config.toml
n_layer = 13
d_model = 192
n_head = 12
n_kv_head = 4
head_dim = 32
d_mlp = 512
vocab_size = 2915
activation = "geglu"
norm = "rmsnorm"
norm_place = "peri"
norm_eps = 1e-06
positions = "rope"
rope_base = 10000.0
rope_fraction = 1.0
qk_norm = false
attn_scale = 0.177
bias = "none"
tie_embeddings = true
parallel_block = false
extras = ["capped logits"]
init = "uniform"
init_std_qkv = 0.0279
init_std_o = 0.00547
init_std_up = 0.0279
init_std_down = 0.00547
optimizer = "soap_variant"
lr = 0.00558
beta1 = 0.95
beta2 = 0.95
weight_decay = 0.0
lr_head = 0.00633
grad_clip = 1.0
warmup_steps = 200
schedule = "wsd"
decay_fraction = 1.0
decay_shape = "linear"
final_lr_fraction = 0.0
batch_tokens = 32768
seq_len = 256
doc_mask = true
train_tokens = 127200000
steps = 3882
dataset = "wikipedia_en"
Each number is 200 + 30 x the weight over its row's rms, rounded and kept within 0 to 999. Layers, rows and columns count from 0. The size before them is the row's rms in percent of the matrix's.

# layer 2 attention query, 384x192, rms 0.153, rows 198-216,230-247,262-279, columns 96-191
109,193,159,173,166,259,224,170,190,241,177,257,153,277,257,201,212,223,231,241,193,210,169,240,260,239,142,182,172,233,231,174,219,220,183,215,166,217,181,140,175,229,184,145,219,222,231,174,227,216,240,237,195,221,240,193,260,238,117,227,170,220,231,215,196,202,185,214,184,191,206,156,200,229,187,198,195,216,200,176,228,228,187,235,179,189,154,173,167,198,162,213,203,178,170,210,138
102,182,201,222,184,237,183,235,188,244,253,182,222,206,190,191,145,263,194,215,238,211,213,183,169,228,192,192,168,191,231,205,214,238,187,200,180,234,202,190,261,213,200,247,218,205,250,200,138,167,200,191,213,208,187,223,182,214,225,184,192,168,164,219,237,183,255,253,182,149,245,190,187,217,247,168,189,199,238,117,232,210,165,198,191,186,219,194,227,180,192,151,235,134,202,157,114
113,196,217,212,168,170,184,145,206,196,200,171,179,158,224,200,237,188,233,169,178,206,177,213,246,211,155,159,221,203,219,255,212,175,241,188,187,218,187,210,166,245,143,179,127,202,185,186,236,184,218,182,246,266,225,202,240,216,192,240,208,223,202,188,181,142,244,209,154,186,236,188,160,193,162,177,128,249,219,139,223,242,209,208,178,173,201,230,201,232,204,228,171,245,166,172,226
105,175,145,162,250,167,156,241,190,217,165,209,186,227,158,213,211,219,164,201,203,241,197,205,199,158,249,209,187,238,202,175,211,194,199,205,194,217,239,188,200,245,187,202,196,250,191,195,220,161,194,208,143,230,255,268,195,172,160,200,194,209,192,187,199,176,232,262,147,211,179,138,212,162,256,192,191,119,218,160,222,224,194,193,217,137,228,172,217,265,225,180,211,212,177,214,152
110,192,178,210,221,221,182,204,147,179,255,201,193,215,249,223,208,196,195,212,275,217,188,178,244,168,223,202,227,263,190,143,282,247,197,175,185,239,221,197,188,198,236,176,178,251,200,158,202,179,205,225,218,204,197,172,236,157,224,177,191,218,173,174,203,187,220,171,216,199,208,206,229,206,184,206,213,225,179,208,259,166,177,235,202,272,144,136,194,222,257,167,185,150,264,231,219
109,213,161,180,218,207,188,165,201,207,224,184,192,197,218,196,183,209,219,207,223,210,178,174,173,210,164,181,182,159,176,193,214,186,167,231,234,207,198,229,171,188,198,193,164,157,196,213,151,211,146,179,249,178,209,246,225,223,176,173,203,215,199,174,181,218,141,216,184,180,255,183,208,195,238,180,200,187,215,177,170,178,208,153,197,210,176,169,201,184,196,216,171,161,258,232,186
114,210,156,206,160,159,211,171,185,230,143,176,227,233,188,149,216,201,260,209,151,189,219,234,232,218,212,173,157,150,202,202,233,185,159,213,172,238,243,230,252,122,225,196,211,210,178,213,143,233,156,163,175,241,180,197,171,224,238,215,157,150,212,194,207,184,234,169,226,198,160,184,243,223,199,175,192,259,203,240,183,191,195,213,239,211,215,201,252,205,203,168,129,240,208,223,142
120,192,192,191,201,157,206,200,161,206,261,163,147,218,189,226,179,216,205,213,219,251,181,203,228,190,152,211,160,172,207,217,241,206,171,179,227,151,162,188,192,216,201,210,118,207,204,166,198,181,215,195,193,164,182,247,213,193,242,180,235,265,191,194,144,184,273,193,187,219,203,210,167,167,244,139,200,185,188,195,223,241,184,166,224,209,121,149,208,165,218,104,203,225,196,200,163
116,242,192,194,199,199,188,165,195,241,211,149,178,249,215,173,172,172,183,184,270,230,260,207,233,285,203,160,192,204,190,161,183,168,199,260,160,141,179,218,283,198,221,180,229,175,152,202,199,179,168,194,162,177,176,222,247,174,212,207,179,189,235,193,189,242,188,170,192,208,156,175,213,180,215,220,166,262,235,196,185,171,202,218,204,157,179,248,211,212,169,189,237,136,168,225,160
119,227,239,130,206,225,196,212,146,147,196,202,174,177,206,225,174,240,206,218,182,167,233,207,187,185,180,168,186,198,171,213,197,251,160,208,139,168,192,195,192,231,173,213,242,163,230,164,224,153,203,241,161,183,198,150,175,243,208,180,216,197,255,209,226,231,248,169,209,161,187,176,157,140,136,203,194,171,182,180,198,213,220,246,158,258,245,188,204,216,185,207,154,234,238,212,170
122,183,235,166,186,211,124,173,215,193,125,211,223,154,209,159,199,201,202,205,204,209,198,228,176,168,176,153,182,211,179,220,223,189,257,233,254,205,204,262,226,213,191,214,219,239,191,160,204,167,196,222,226,146,217,193,182,205,261,183,210,172,178,152,196,230,212,201,206,221,174,181,227,202,213,191,209,212,214,173,193,217,226,194,148,254,226,192,178,202,166,215,160,201,214,229,163
123,223,204,216,210,157,128,209,209,173,219,173,148,230,236,194,175,177,202,202,186,250,218,195,171,199,152,225,205,210,149,212,198,213,206,210,165,168,204,233,253,237,204,219,130,244,203,198,248,220,185,185,200,205,195,197,200,129,285,192,222,224,227,188,191,213,209,189,206,154,190,190,204,166,205,147,177,234,231,231,183,209,145,190,136,183,201,220,204,201,243,171,239,155,202,239,166
111,195,250,157,197,161,224,226,212,199,190,193,260,209,216,246,196,195,140,176,192,204,218,183,185,224,206,186,178,166,221,152,243,204,241,186,209,220,161,230,261,270,175,188,220,165,220,252,235,236,241,196,221,201,198,178,225,214,247,234,219,252,246,186,234,224,155,179,183,195,210,215,200,203,236,188,181,196,143,226,228,237,155,187,151,251,212,245,194,191,214,175,164,209,231,192,201
111,202,209,196,177,188,163,155,208,126,156,186,241,184,172,208,209,166,217,173,267,248,200,200,188,206,191,194,229,224,158,259,185,205,225,210,252,227,221,227,192,229,202,200,220,196,225,189,199,178,178,194,206,198,185,174,156,163,231,193,217,258,194,208,248,201,231,192,201,180,190,152,209,208,200,213,227,165,187,225,145,186,179,189,214,235,232,168,219,184,240,241,205,193,222,224,213
112,213,237,206,223,209,212,212,156,192,213,191,228,230,165,176,175,294,213,203,165,191,195,208,259,193,161,203,164,242,193,191,193,164,252,189,156,185,215,183,187,173,260,179,178,220,221,211,226,148,161,181,189,239,188,193,178,213,240,223,194,175,161,286,203,214,146,189,154,241,149,265,195,257,191,167,177,257,224,251,182,214,210,216,154,288,205,233,205,165,153,180,197,188,222,192,174
110,164,163,208,253,205,199,173,214,208,222,234,204,225,250,187,249,167,173,238,234,186,225,232,198,216,163,187,235,183,264,250,208,242,184,204,188,200,256,186,177,143,235,188,176,225,187,205,218,200,194,164,171,210,217,202,175,254,196,227,172,147,165,180,194,212,177,213,196,238,196,154,177,198,160,225,247,193,243,233,223,163,159,192,172,204,172,238,246,258,213,197,207,188,213,195,177
108,207,243,163,200,239,221,216,182,241,151,178,203,164,141,186,203,206,166,255,172,172,168,148,202,168,241,201,239,197,194,208,210,179,216,188,218,209,223,190,206,188,217,195,206,190,199,180,187,204,247,221,229,214,262,225,160,185,209,182,198,174,145,192,238,203,227,220,155,203,197,217,265,210,196,173,206,189,232,133,151,198,221,171,258,162,122,190,247,118,196,250,236,168,198,190,207
116,227,188,233,208,224,241,259,188,173,201,170,222,174,172,189,192,225,207,227,183,187,192,224,172,175,212,204,134,214,231,205,168,268,209,198,223,268,143,187,216,154,235,156,196,187,171,145,240,242,183,208,181,172,197,176,163,249,132,184,188,186,213,218,188,219,227,230,214,232,176,233,129,183,145,216,185,159,200,168,194,177,231,234,215,169,210,194,147,204,197,159,222,225,184,187,196
113,121,219,196,242,206,243,188,180,194,120,236,257,214,190,232,214,227,235,226,206,223,244,174,197,190,192,229,149,198,240,211,166,198,223,200,257,204,233,186,216,207,165,215,175,213,114,221,207,209,203,202,195,215,236,262,206,204,196,221,236,164,200,212,158,190,183,226,230,198,118,238,238,204,225,211,131,202,255,167,252,194,224,205,204,185,166,188,210,183,194,189,233,226,196,229,183
099,152,169,193,208,193,157,105,174,233,224,201,196,169,183,187,215,174,224,189,209,275,189,191,209,145,179,205,180,216,228,178,224,198,161,191,201,137,242,231,206,204,244,152,232,192,223,141,173,194,216,178,206,170,231,242,259,183,207,202,211,179,230,179,215,205,203,217,206,217,227,240,201,181,239,126,183,215,191,211,224,201,221,180,252,218,186,169,249,174,178,225,201,220,205,196,234
086,231,183,186,210,204,225,145,194,169,167,220,229,185,157,181,259,155,216,188,131,218,238,153,208,240,183,219,223,240,198,248,250,201,194,177,197,201,225,181,200,200,218,195,175,244,156,241,222,229,234,182,237,183,237,183,197,217,245,186,180,165,192,185,211,222,181,173,230,225,202,217,178,188,193,237,216,264,185,213,223,170,168,213,235,213,122,242,231,205,201,181,189,180,176,226,220
099,152,223,242,186,174,203,253,201,233,184,172,202,231,226,234,182,220,226,254,202,267,185,279,199,180,242,219,204,157,236,266,144,181,148,199,194,216,187,204,235,189,222,207,196,222,205,259,235,152,257,151,230,221,217,198,175,205,203,222,237,211,148,163,186,204,211,252,194,202,176,209,231,221,211,214,217,177,156,160,195,234,204,242,183,184,250,247,161,183,184,138,200,194,173,178,217
098,274,181,275,214,215,201,188,150,191,201,187,201,215,213,210,235,208,226,195,215,181,206,193,213,166,242,161,240,189,173,152,244,143,238,165,210,249,190,202,243,245,198,241,187,169,210,206,203,204,182,182,212,130,203,227,131,169,229,231,230,217,287,221,177,213,190,201,193,211,205,195,223,136,176,193,121,106,244,219,199,201,180,194,201,137,157,199,188,172,200,172,164,227,233,192,147
099,137,194,201,199,197,258,220,162,232,170,208,202,177,169,217,215,225,155,169,190,197,151,187,231,241,235,198,169,234,217,253,248,174,158,216,196,206,217,242,232,198,187,180,214,159,194,215,211,227,197,219,223,206,199,185,188,234,160,165,205,184,173,140,209,189,211,200,187,198,195,249,177,230,238,162,213,224,233,260,166,203,205,179,256,198,266,154,191,216,193,184,181,166,232,205,205
112,190,199,228,221,210,251,193,247,200,196,183,206,161,202,214,161,176,220,224,193,207,189,183,175,241,195,175,167,187,205,163,218,192,158,189,218,207,175,185,195,175,138,187,169,165,213,137,181,210,139,205,184,164,170,216,205,196,158,208,222,234,147,247,196,197,201,251,164,231,129,184,210,198,204,180,216,170,178,197,204,273,203,168,252,198,209,155,186,188,232,269,186,162,212,213,183
114,223,187,200,177,223,171,235,186,183,200,165,224,195,256,221,163,187,180,224,200,113,206,224,197,125,239,211,203,195,191,194,215,225,182,235,224,208,205,221,182,198,250,186,248,250,178,170,189,171,176,138,159,199,169,201,248,214,153,227,220,213,251,183,207,193,130,224,184,165,181,200,248,224,196,192,228,232,226,211,194,226,199,213,153,215,136,219,217,156,220,210,164,264,205,161,200
106,228,225,200,222,206,224,217,158,206,191,184,158,204,160,205,243,183,216,197,243,221,195,190,225,248,170,251,156,198,173,234,127,135,213,213,206,134,191,188,201,231,180,244,205,208,218,244,223,221,158,254,253,230,198,241,218,196,227,165,195,249,222,147,232,228,260,246,255,204,250,186,171,196,186,241,180,242,244,178,215,212,184,211,196,225,225,227,172,188,221,212,130,199,206,184,187
106,216,182,174,131,125,181,211,142,235,169,154,216,190,185,179,249,190,190,196,194,199,154,201,229,225,180,190,170,168,185,194,192,159,189,173,165,159,207,142,194,225,151,255,209,259,253,223,131,194,198,225,240,229,200,176,192,238,192,205,194,209,263,201,181,177,171,232,206,188,200,176,203,175,138,239,163,165,186,147,215,168,188,205,197,208,241,261,199,225,213,154,193,252,231,218,195
110,154,165,185,161,176,126,189,189,210,166,225,232,224,161,154,246,197,210,234,190,155,173,192,210,201,198,200,198,187,187,193,197,192,163,177,234,195,200,203,214,178,216,215,209,234,209,206,207,269,161,198,180,227,221,184,166,226,223,226,217,197,209,201,185,196,226,218,194,219,216,231,184,197,198,246,188,227,204,212,200,241,249,210,199,163,203,174,252,216,206,166,204,138,248,193,181
095,206,244,188,208,217,196,228,195,159,224,197,229,192,225,235,213,196,194,213,197,184,203,215,208,227,195,213,161,138,175,186,210,225,165,187,250,213,211,165,171,195,235,160,157,176,211,216,223,185,195,166,240,163,250,221,245,255,186,148,223,238,177,188,205,145,161,194,294,217,231,175,177,153,187,238,198,191,234,249,180,146,156,198,235,167,185,214,241,207,208,145,226,167,175,200,243
094,202,233,199,268,189,213,138,219,207,207,175,242,218,238,229,219,190,228,212,204,187,196,166,205,250,175,173,148,193,186,200,253,234,211,174,216,207,197,164,166,167,186,177,141,190,185,177,254,209,215,182,235,227,259,177,211,243,184,164,211,252,180,177,237,240,116,150,249,167,272,205,204,196,206,219,139,198,163,163,169,100,203,240,244,215,222,297,252,203,216,197,199,234,215,193,193
087,198,195,204,271,172,247,198,233,206,173,216,278,223,228,202,175,221,211,212,214,157,248,208,167,237,166,253,201,148,194,203,236,236,152,138,212,189,203,201,177,226,244,171,192,192,197,185,237,170,257,193,253,224,189,203,198,217,170,210,195,202,183,224,255,259,196,209,245,225,204,178,192,226,211,154,131,211,191,230,266,187,205,213,236,235,175,211,192,236,266,181,211,228,210,200,229
093,220,227,214,198,199,268,210,191,183,189,192,231,216,233,165,188,249,225,239,159,197,213,217,181,296,242,184,207,155,151,254,225,189,185,155,191,189,192,192,217,165,200,167,163,153,148,160,223,221,228,205,200,166,194,248,191,228,181,109,235,210,162,243,218,255,172,200,195,211,214,176,210,192,229,255,189,239,190,214,203,148,155,230,181,177,176,202,217,171,204,204,208,198,212,230,184
100,176,192,234,132,172,131,171,234,172,179,199,199,214,190,127,201,205,153,171,211,201,187,183,236,150,214,210,242,219,163,220,182,178,211,229,133,144,208,286,150,186,209,183,210,235,201,146,153,205,200,239,159,199,206,165,199,210,150,161,191,180,167,161,139,199,251,238,192,189,178,204,240,221,210,161,179,177,278,202,218,249,205,232,200,244,223,193,187,172,173,274,187,169,179,231,180
105,170,182,247,226,186,174,154,182,162,205,189,142,189,162,208,225,229,195,214,148,234,235,218,174,182,173,191,202,193,292,153,130,163,244,221,172,206,192,192,213,199,211,226,226,219,203,225,228,168,207,179,232,210,248,211,254,220,204,203,173,215,202,217,186,191,224,167,251,194,195,215,180,186,256,210,214,166,193,156,167,211,200,243,201,216,146,233,209,214,199,198,210,247,210,214,240
091,193,228,196,188,192,170,116,203,223,171,162,257,188,168,215,252,202,269,192,236,247,217,212,211,163,229,187,171,220,191,203,223,235,160,182,183,255,192,152,245,211,178,227,222,186,189,249,215,179,226,232,187,162,233,183,234,175,198,192,209,211,142,178,237,198,223,152,222,212,226,220,230,186,240,194,178,163,210,127,192,168,213,196,176,149,149,149,188,180,169,144,222,224,205,183,240
101,212,172,226,195,214,168,165,177,216,123,218,188,187,163,175,208,176,145,193,153,242,167,220,216,153,231,171,210,196,231,186,168,193,254,168,150,192,161,255,213,201,157,159,270,200,230,216,173,149,214,229,165,254,223,176,231,186,214,211,200,190,189,212,171,151,238,195,183,181,142,232,221,234,204,197,219,220,220,209,194,251,229,203,192,162,182,193,211,172,175,244,181,229,148,157,162
111,166,235,163,223,205,190,203,216,223,165,184,159,207,201,285,190,161,195,177,141,126,194,213,193,126,191,239,184,263,186,209,228,165,194,164,166,197,216,228,191,169,199,232,174,220,173,190,228,199,235,263,163,229,176,247,184,186,237,207,156,228,201,209,178,263,199,177,226,195,178,206,212,182,180,198,161,174,224,206,210,200,176,194,223,173,237,212,163,198,216,155,149,234,227,235,169
090,163,126,184,213,191,201,233,188,204,218,216,247,192,203,195,251,166,172,257,126,181,182,196,165,220,187,200,139,186,174,167,225,188,234,240,178,116,230,205,229,220,154,204,199,193,125,192,180,178,238,201,211,220,232,246,156,252,202,270,215,260,224,160,220,183,178,187,192,200,212,169,188,219,178,197,185,173,184,241,136,225,181,248,209,265,239,217,201,175,169,219,195,247,193,207,188
113,242,248,188,164,224,181,265,225,178,195,238,176,209,208,251,184,221,199,190,192,207,187,146,236,196,202,231,212,210,199,209,208,181,220,200,154,226,214,188,167,160,201,241,243,205,215,245,193,209,191,227,192,125,195,223,209,163,225,234,170,166,203,243,257,250,226,224,255,237,218,267,220,157,213,198,209,163,258,168,204,191,218,154,175,227,139,169,195,216,207,164,170,194,248,213,295
107,240,179,210,146,216,154,181,194,233,207,233,220,146,190,211,158,196,174,150,201,239,232,240,157,237,163,205,184,201,181,187,178,234,197,240,166,235,257,214,172,164,189,201,207,250,157,180,164,188,264,149,229,212,226,216,178,133,205,148,264,217,213,209,182,195,187,163,224,161,160,198,196,157,162,218,193,203,195,149,200,164,175,218,200,235,223,158,251,225,184,217,181,186,245,202,196
093,198,179,165,215,216,180,180,167,229,143,189,184,235,160,219,185,185,226,90,206,270,200,183,198,214,171,219,196,181,211,185,160,172,210,108,207,195,216,205,205,234,154,198,198,258,210,172,153,201,199,186,219,195,228,248,193,241,262,154,168,206,257,185,196,189,227,262,180,240,222,219,186,242,174,222,202,202,164,136,196,184,161,163,202,158,263,186,230,172,194,182,254,189,145,188,187
116,156,226,205,181,199,203,159,211,193,200,252,174,226,170,209,184,202,171,211,224,179,198,186,248,228,218,211,234,210,222,226,227,144,258,258,173,252,237,178,188,215,234,202,147,235,195,201,219,272,205,167,139,235,158,200,203,179,213,165,199,146,202,235,187,164,186,220,204,161,188,180,263,160,208,234,182,191,192,234,167,174,223,235,197,201,192,196,191,195,187,153,207,173,260,181,174
109,188,199,198,159,195,214,202,176,162,209,186,177,176,173,183,199,192,182,217,196,260,173,163,184,227,257,185,180,170,207,218,181,172,205,184,153,201,210,165,204,232,150,252,174,132,219,157,202,211,185,176,169,203,218,232,164,174,191,210,235,225,189,194,210,203,202,234,164,251,218,228,195,222,228,173,253,200,192,212,209,191,105,237,169,114,208,152,192,211,184,262,220,182,178,220,227
108,253,151,185,234,173,219,177,227,210,209,162,213,244,227,126,214,196,197,153,206,213,226,211,200,183,199,183,254,206,246,226,204,161,232,187,203,248,146,248,216,230,211,184,163,157,245,208,208,215,229,248,178,221,146,171,158,169,254,238,203,205,240,218,198,194,206,197,235,207,209,244,202,196,172,210,166,193,231,158,180,225,185,183,177,233,236,240,217,188,223,189,232,229,163,186,203
110,203,255,227,203,227,216,195,218,217,188,195,177,204,161,274,152,226,221,206,196,182,201,176,237,180,158,234,212,234,208,202,205,180,215,187,183,191,154,230,231,161,229,221,190,211,194,210,183,239,211,216,168,166,174,221,157,193,193,202,172,191,177,167,261,196,260,207,205,182,179,192,228,249,210,248,170,184,224,190,196,167,176,265,182,232,180,183,267,256,232,193,235,172,181,279,218
110,205,200,184,214,157,235,206,188,235,188,210,209,201,192,220,167,180,219,193,200,212,236,223,189,200,225,188,270,232,199,169,167,158,256,242,196,160,223,171,186,166,159,155,126,220,225,205,212,156,218,186,190,146,215,234,250,220,252,204,226,171,168,183,189,178,173,239,233,209,182,173,168,278,224,187,214,192,212,204,211,186,272,175,221,218,210,234,154,178,159,222,142,161,179,160,145
100,255,210,232,186,166,238,194,213,211,214,157,140,200,196,205,175,176,220,222,257,241,255,179,215,233,170,196,214,229,205,254,212,222,190,244,258,140,173,243,118,184,176,188,188,173,128,200,210,196,148,162,224,237,196,168,208,232,184,221,160,228,231,165,139,197,200,210,231,233,183,171,208,208,224,187,252,226,159,193,242,163,208,207,202,124,162,221,238,243,202,226,219,193,209,246,179
100,292,166,201,216,206,256,220,236,189,183,160,181,132,144,184,198,248,150,205,209,227,204,254,205,205,187,228,144,165,240,215,166,207,206,189,242,195,190,199,197,222,159,249,201,206,230,159,197,202,195,184,212,186,193,194,185,236,189,223,134,221,230,144,175,181,237,211,208,246,232,192,235,184,240,176,192,206,187,155,226,197,195,213,239,224,157,183,239,234,219,174,199,217,229,200,180
095,213,172,244,185,201,230,235,207,176,186,187,167,238,216,165,158,225,177,183,165,232,209,180,255,243,207,214,221,248,226,251,232,135,179,218,215,147,191,242,187,182,163,225,231,209,242,205,239,179,159,218,172,161,208,175,150,219,241,250,139,194,241,201,156,207,230,219,218,215,177,183,242,245,254,154,193,238,142,175,219,159,161,212,213,170,177,233,181,236,223,203,199,192,187,182,209
090,234,198,221,139,202,194,209,180,206,228,145,170,214,190,194,198,204,221,189,198,208,162,181,246,213,230,242,199,195,276,167,241,186,220,229,215,151,233,206,132,161,198,226,205,171,156,256,181,214,138,164,185,179,230,217,190,201,211,188,215,238,211,160,200,118,208,174,187,226,197,215,158,210,156,193,217,238,147,256,249,240,191,216,242,234,232,190,204,172,180,213,238,190,204,212,220
100,168,200,141,239,144,163,183,177,220,155,141,227,160,212,236,230,113,203,199,235,245,201,187,192,220,189,155,183,188,191,144,203,239,202,209,256,254,232,137,219,200,214,229,150,214,183,148,181,190,129,259,195,190,191,213,228,199,163,164,186,239,163,248,232,226,209,196,253,206,184,185,186,165,171,171,256,226,203,198,159,220,239,226,212,197,222,173,161,175,176,175,200,203,165,176,250
119,212,160,208,199,255,242,164,147,152,172,244,164,217,262,202,186,198,220,191,211,237,169,185,210,138,250,231,159,264,188,257,256,193,215,175,184,151,199,222,210,223,203,174,158,230,172,182,250,231,236,182,204,202,215,194,200,174,180,212,229,189,164,199,182,255,221,231,210,173,251,203,209,198,195,146,182,159,248,215,238,279,184,226,215,198,226,177,198,199,178,195,192,246,138,195,171
113,208,181,190,238,232,194,191,226,177,208,213,189,278,197,260,195,206,229,205,217,206,219,228,275,189,208,211,201,135,143,151,169,206,191,202,143,194,195,207,171,157,189,189,199,246,177,146,141,196,187,254,241,239,175,228,186,246,169,203,155,143,201,257,163,174,175,210,221,201,207,157,173,187,220,190,180,223,212,169,255,215,240,174,181,200,222,242,170,272,238,227,217,195,215,176,209
111,166,180,221,232,193,174,220,197,205,224,209,229,242,237,202,217,197,210,200,222,189,198,206,170,226,209,175,189,208,154,200,257,188,174,185,165,236,244,177,216,177,195,160,186,179,170,203,192,209,181,188,217,200,173,229,259,189,204,194,232,215,217,212,204,193,229,196,173,199,195,197,186,203,244,198,234,168,217,220,265,254,232,202,197,193,216,175,170,175,178,164,135,210,243,206,201
# layer 2 attention key, 128x192, rms 0.144, rows 70-87, columns 96-191
099,169,196,225,183,148,205,155,180,164,164,146,192,200,200,207,194,182,185,204,228,255,190,177,187,220,201,249,230,168,183,212,153,177,167,186,189,130,214,204,196,208,228,220,180,213,191,238,200,140,182,176,218,190,149,203,199,269,205,165,197,196,192,212,164,180,234,173,203,181,157,227,207,185,159,183,226,268,201,253,148,150,162,232,152,217,135,194,196,180,190,207,283,220,203,128,170
105,258,209,177,190,162,202,241,160,147,186,193,170,218,174,218,177,196,190,237,244,217,184,177,190,180,206,214,217,217,163,203,162,244,247,188,196,197,187,221,204,222,212,182,186,163,170,160,253,244,253,220,189,215,197,213,225,171,165,249,111,200,217,229,213,104,205,187,208,208,168,236,142,171,139,192,208,231,210,210,207,197,193,206,241,202,209,166,194,221,202,228,176,244,193,249,208
117,168,217,165,201,219,198,220,205,144,155,182,226,245,225,223,194,214,157,204,199,258,116,223,217,200,171,203,215,208,203,166,214,248,204,194,188,236,169,201,174,187,204,174,223,199,222,212,220,182,213,204,222,206,211,171,199,200,192,233,201,228,185,173,191,231,185,206,208,158,172,247,182,235,186,215,301,221,280,209,150,240,189,168,208,208,187,216,204,211,188,227,238,211,180,188,123
109,228,202,163,226,211,189,113,207,227,239,165,224,217,188,176,192,180,208,204,220,198,161,211,168,202,227,199,259,186,206,208,211,210,239,222,172,167,240,177,180,234,180,233,191,172,223,244,218,170,239,201,199,160,190,192,236,181,262,210,226,197,159,227,219,219,151,181,185,225,183,200,154,145,247,185,185,248,207,168,194,222,202,231,178,264,207,242,256,168,199,192,163,174,213,134,268
100,178,244,200,160,152,154,237,183,237,256,289,260,194,223,216,252,218,231,252,268,198,160,226,220,190,157,179,153,197,258,216,202,170,183,170,197,145,189,175,198,251,210,246,250,165,215,190,236,168,207,211,184,179,206,168,186,180,243,233,210,267,204,202,181,186,232,166,242,194,218,210,208,200,224,181,222,250,163,263,253,170,227,217,205,169,236,187,172,183,217,169,207,212,216,88,210
107,172,179,207,191,198,151,155,207,169,185,152,171,251,192,179,214,220,169,192,184,223,178,198,216,239,193,212,225,221,195,197,200,214,246,182,217,180,239,160,214,197,181,197,229,158,176,145,181,154,219,196,173,194,226,149,176,213,174,180,207,183,144,186,140,174,242,212,308,126,191,147,233,227,176,216,206,216,231,184,158,199,241,224,162,133,194,185,175,256,198,202,205,154,199,257,200
105,178,188,178,187,190,237,192,205,183,177,218,176,187,214,219,165,209,178,164,176,170,189,147,252,209,217,207,238,206,210,158,153,173,217,162,175,226,186,260,165,202,146,165,154,210,229,178,150,209,247,175,184,201,201,169,196,226,148,226,174,232,217,225,216,188,209,179,212,176,207,211,164,235,184,213,176,198,245,187,165,184,233,169,167,155,192,258,188,250,165,164,197,166,231,187,195
106,184,216,220,232,243,208,155,210,129,229,201,219,198,145,148,204,250,147,225,189,136,205,180,166,243,192,231,184,233,210,222,153,131,182,201,189,235,179,188,225,165,194,163,164,181,244,220,266,234,220,179,187,185,197,170,161,174,229,164,176,223,225,205,167,123,183,250,181,138,198,213,234,231,182,225,139,163,173,216,163,187,231,208,192,157,220,189,173,197,184,203,185,184,217,225,171
108,174,202,206,264,237,188,183,282,230,266,231,176,173,209,240,175,198,216,186,187,230,169,201,203,149,201,207,227,234,221,222,201,203,189,189,206,267,168,190,204,198,181,231,202,185,169,135,203,227,132,187,221,224,194,193,197,197,209,241,177,134,185,259,209,147,191,219,267,211,145,196,179,210,263,199,244,198,190,176,219,209,193,199,233,201,171,186,175,215,217,213,215,162,178,163,187
113,248,278,184,156,205,230,243,147,233,188,192,259,199,227,200,163,214,177,213,243,178,222,161,212,177,201,218,227,229,170,173,180,218,163,219,174,217,192,265,179,192,207,207,212,231,221,223,249,220,141,198,226,229,135,195,176,214,191,215,249,219,183,160,212,179,136,196,218,173,171,189,219,240,201,239,162,240,190,139,215,184,169,255,155,181,269,239,192,199,199,254,217,154,235,243,241
085,205,207,178,198,189,139,236,164,225,211,197,176,232,167,259,181,178,215,177,206,207,187,161,252,265,223,182,183,167,199,222,200,254,169,201,195,155,222,155,214,218,221,214,165,187,162,206,191,196,199,210,252,178,224,163,206,176,185,175,212,206,255,245,176,256,220,181,201,219,229,223,192,188,155,222,200,236,225,223,190,166,190,163,288,284,210,221,223,208,197,251,242,221,191,175,199
093,173,204,233,203,212,250,191,297,186,235,245,211,172,183,227,171,145,231,210,168,149,226,173,215,260,230,153,206,210,230,196,145,169,193,187,158,239,212,216,216,231,161,227,250,214,141,163,243,179,171,196,223,169,221,212,173,200,169,186,211,201,239,214,246,204,162,193,223,229,151,180,152,149,165,234,172,207,202,209,179,163,207,177,253,188,194,175,167,217,272,153,212,222,203,187,182
099,139,193,199,197,174,250,175,211,187,232,213,243,213,248,198,196,180,175,258,244,193,232,233,216,232,189,218,162,170,205,160,177,143,195,174,265,223,215,187,208,230,160,219,215,218,204,226,204,184,174,184,188,214,198,232,230,206,245,154,178,181,196,201,186,207,176,109,201,184,167,219,242,219,189,210,166,244,287,225,245,130,208,222,220,177,199,181,199,211,199,173,137,211,169,228,150
098,191,214,233,184,257,263,239,209,197,226,234,131,195,144,198,169,192,195,211,188,142,193,210,152,168,226,192,218,177,189,242,180,209,239,169,185,179,175,224,222,198,228,176,152,172,196,197,199,198,232,228,160,172,191,184,210,131,156,230,252,186,211,190,178,152,247,142,188,207,211,159,167,172,236,203,202,208,252,231,164,213,165,193,176,253,186,140,166,183,227,183,225,153,193,234,243
097,211,209,195,243,184,256,204,184,191,183,233,163,199,211,196,218,201,164,152,250,175,147,176,219,136,161,192,159,219,152,208,171,215,167,214,167,149,135,209,209,252,156,182,208,171,179,166,169,200,180,198,166,173,181,224,187,186,177,201,216,166,188,182,221,226,189,226,218,255,194,199,216,219,196,210,205,188,203,217,222,236,230,189,238,201,197,169,216,192,174,201,182,235,206,226,244
110,195,169,205,194,219,184,206,207,192,183,175,187,225,158,199,190,254,196,189,220,236,208,176,258,195,199,156,181,177,206,227,131,199,195,196,190,167,192,198,191,186,247,197,207,162,197,273,198,284,191,241,207,201,169,228,170,233,218,168,204,169,262,214,186,281,158,226,214,214,204,223,214,167,232,209,208,218,222,220,223,226,173,200,225,234,179,210,178,141,188,192,244,159,254,226,248
103,212,199,212,208,212,187,226,197,208,217,215,198,151,163,194,207,166,205,189,214,173,140,247,215,231,167,193,189,268,187,168,146,222,172,224,205,228,220,162,197,200,230,257,179,261,167,208,242,238,201,233,179,206,226,228,192,172,217,230,242,164,176,192,182,223,212,204,160,196,126,177,199,196,164,176,204,179,165,183,167,213,224,275,200,187,249,182,228,255,265,159,148,164,223,216,190
100,181,174,198,199,142,208,261,144,227,198,196,224,196,221,195,233,229,177,216,203,189,201,182,159,226,157,227,242,204,138,204,222,247,210,182,190,210,238,256,164,197,204,179,190,225,215,223,188,161,255,181,187,207,179,211,241,166,202,215,153,202,168,173,258,196,223,223,255,189,210,226,192,186,196,199,175,147,246,193,215,196,235,192,262,231,187,240,250,125,199,221,189,196,190,233,197